Weights of a small GPT-style language model, trained from scratch on English Wikipedia: width 640, 10 heads of 64 (1 for keys and values).
Each number is 128 + 24 x the weight over its row's rms, rounded and kept within 0 to 255. Layers, rows and columns count from 0. Numbers have three digits each. The size before them is the row's rms in percent of the matrix's.

# layer 5 attention output (transposed), 640x640, rms 0.0305, rows 37,100-101,164-165,228-229,292-293,356-357,420-421,484,548,612, columns 0-159
106:122181147130193140114085104142134119106134128137116120154164151104109149134185195161112132171156151108115141106138136098135142128117130144109164135121133118167102114148158146109123153095163107158170177119140123159130151193157121145126169138164174127164128133084150113112128153134109076129135076133121143083137152149149188133098136133098178140111144150119078089173112136117115106091085169132100102131135092126080131145164147136133153113113109143102138117125128146115104132131124131
089:137142136139145161127103118128096106138171108127101185132132129157115071101147132121159147177141083147115128118136106100115123094121103190159127123127148102132128121152100123167111118127164139111154173118120114100136093141115139141131151145119113108123145136124089078139089146154154149124160110113123135156167122107097166121120130121130126113119149150165144147128179149145145092154142100091137130120109156111109091149115117157134114129123128113148155144101135132149136173118160142
086:151166133078162135121101124155126093139098137107136115118108097103091159155196142140105154143140164107142181134161163107130093119093134130137142105127146124186132111140141186141182134109193112136093152153178153122128145158145110158133127092156098143153138125098144118144103145189095065088138111106148149097145110126124162116146101099133129120138146105163099073118107125117147122143113135102109134114138099147101135096126152113122090146164108139127149139132130153142086101110138133
082:148136114086162144129093137120064132158151122131096167136127114166097117083125127133178155138142093141136140115156098136178130119118113154159133120162166108128112107179109120137150074081177146113134176072108128143099112121116150145157122100136093119100127122187118129197087176127131164105115110137115146143145119126157167164112119097156101095129157154132144138155144136129135103124119087121126099106118152075129120096130166147118118125169130123135144127103121134132119121103127101
091:161149176115133130105119165128097162166138161118127138112107092104088127100123120125098153153143171113080143109140108129137138082107135133115131093123131083141131118113134175128133099098158101172127143154143129139139146182167125137129114104092158156167098099147145125136088156141093073104138120091127143108153081139157146119099140153117126107143131160152120105094128119148136133173119145125113170116141116162076144143103113106119133134122144124110156165123108114139082116109132121
099:127113085098120129149133123166082149148157135144103137142099168145116108112157137135127126137133116147123168156167162089133123093117097164159158153133154147089122094118149109132136108162137135090133177101133098087147136143174124110136121138133102122122125104114086054094093130116119131095148113133148180147153132134165180154089127118153145109126142127148137123107156147157136101142134106097151150099099165089145075138133132126173116156126145107161110149114140137108100136158115162
095:129129128099142113098148124128128110137117129162068126143091119112130174100155153094104132148159155144155197171177150125126111093123160117112129144103139078173110130121134140126139107139137119133108182140176154119111158161169135173117111104125125129096129101155117108121108109144125081066186144131134115099111139127153134119075115119116135139111149121129105114131099120110142161169116122078132167117193114147082124123125131082080137133151104161118160113135142129119124129108107107
083:161130087092164135167085161135097102174154125132118189150141149152105112066159154123170123158121115119136159133128109097180093078136120145153131152121122132134150101190140088112128122126156142116162195133150124123148099142112143134164150140115128102081148124125114121176133193156148142111145153121112138152155158098124156105090108077146109114082146109133139104138163114121115111084098113093113095116121152094144134126122148158088147153162100121101160124116096152150124154157120101
085:151138155137169110116121128119102142139122141114123100104114091092107152122163126144097125145141163119132159120131176113134094086140141129133114084110139131156128142117118170107145108108159138136095172131177113127132139130130139119105116131160143151144112137129117153142105130169097118113169083113152112124169090149184172103106101141136152127114150103135098113093089111145141138157125110120120108089123087134093166126123139125176113122157136130161133129151114140134121126080124150
103:120132130123098111159142130143146111115136143102143124146120096113139130148123126116112111118134126173144134110124174125137170089158129122130142081100164121142164116115118109145092128109130099139106128143110119179144153144135172124154154139107100159112124126082149101150153120049137101121146136142117106148115137215106141112141138150142135155125085140159110131147156153103110115147116148122205107127126089166073062138103170140137132086124147116202114106142117136117150079122128136
105:088144169125171133130103148114164162145140131137168133140132138085106124121121127149210098166128145146121133137120156095139151160140102108132096158159086138146074093126160145165105143063162131125156115137172118123083094106136088131115121165189122132149145134162126153103121147141113104131161115138116123125126181141138074113103129153111159133134153133122104139141167080112121115106153113115088101153121127094109150160127117116132193142115119170105135125126138149074135124166122112
096:125135107146105113132124147154123069123128115122135171140110134123142120120078141117098110130112095095127147125101129133137160129123083134165099107113140060156189144097081110140106131105133108119153104132130139144165113140110100116138113141135108128137130136112158119153094098126141127123148129129141141088117145131083141094098148114126134150075131099095098126136114154121109093138087116128163120118117074150126125140105146089158139133159108183154139104163098139179146142128171098
100:109133137145178134140145079112106120121147130120140125105152104107136148134192121128140129140171204130099112161143151052131105104137142116119131130110128149162078135125128161121153166104199130130119142102163127128108106142141159117132126147165136158174120160092137113119133139129086066136167082107097119107169146134149159148124075151113164152096166113161105102137122130135124128119085105143108057118152122094102134117169146119119158117132093135090116139107122149129131100137124142
101:089117094118099106122174176124116127126131152058150106153147117105125144162124094154130137133076100125131136103108122120123154164140105129113144135132147139105144127118151116116133138123121122116146150098079148117115134115131071145159127117119069122128144133150092113102106132125122139113107155130135154106107170104151066140134076113151158123122137088095158162123090134184142127094165127143130121158091136098134169123118114082128153159155122142153102128125125116078127134101102128
107:138148097160135120145120201136085103126131119176145159137126116169110092132127150142130077140094120130145140127095125136107129131129139121177105107136119148146120140133135080144110103126159128085111124152150129127123132138103125125157154123114150095096168123106152119143129112123176103107117140093122147180118109114103186129149143138096143114072113134137136141125163126116098115103096095095133165132080097186094066132102148104099122112131152161185136102132145171136124131131139156
108:123161125142157137099118124164073109125102144113148139127148136123105129128105117099089082146137086146125147091155130125092134128116154131114121106121120125177124150134112097138103095099154095141169075136133142152130083121114158140132174124117147106128169118107167122155112120114148137141142144132118080133191144141096203152195129151121136155076144189108148163110110134092126151094123145123135089081139096147082126104097165152117127130156155121159114105142147117189137163113137159
# layer 5 attention value, 64x640, rms 0.035, rows 37, columns 0-159
098:148158108147143150134169158176090141180100167138137093113096112131147111133093111101134139089115149143132153099099109175151139096126144103156169117129140127134157128070170100142126143121118126111099124103118111157159143122126139126132139133092125144182158138147134110144176083111156099107138144134113143113100129168155125091099126124141132137101168105171143119135115128078126083146171167102139149149123139133104150147120140108135128133139107121150099120163094120144106107131170092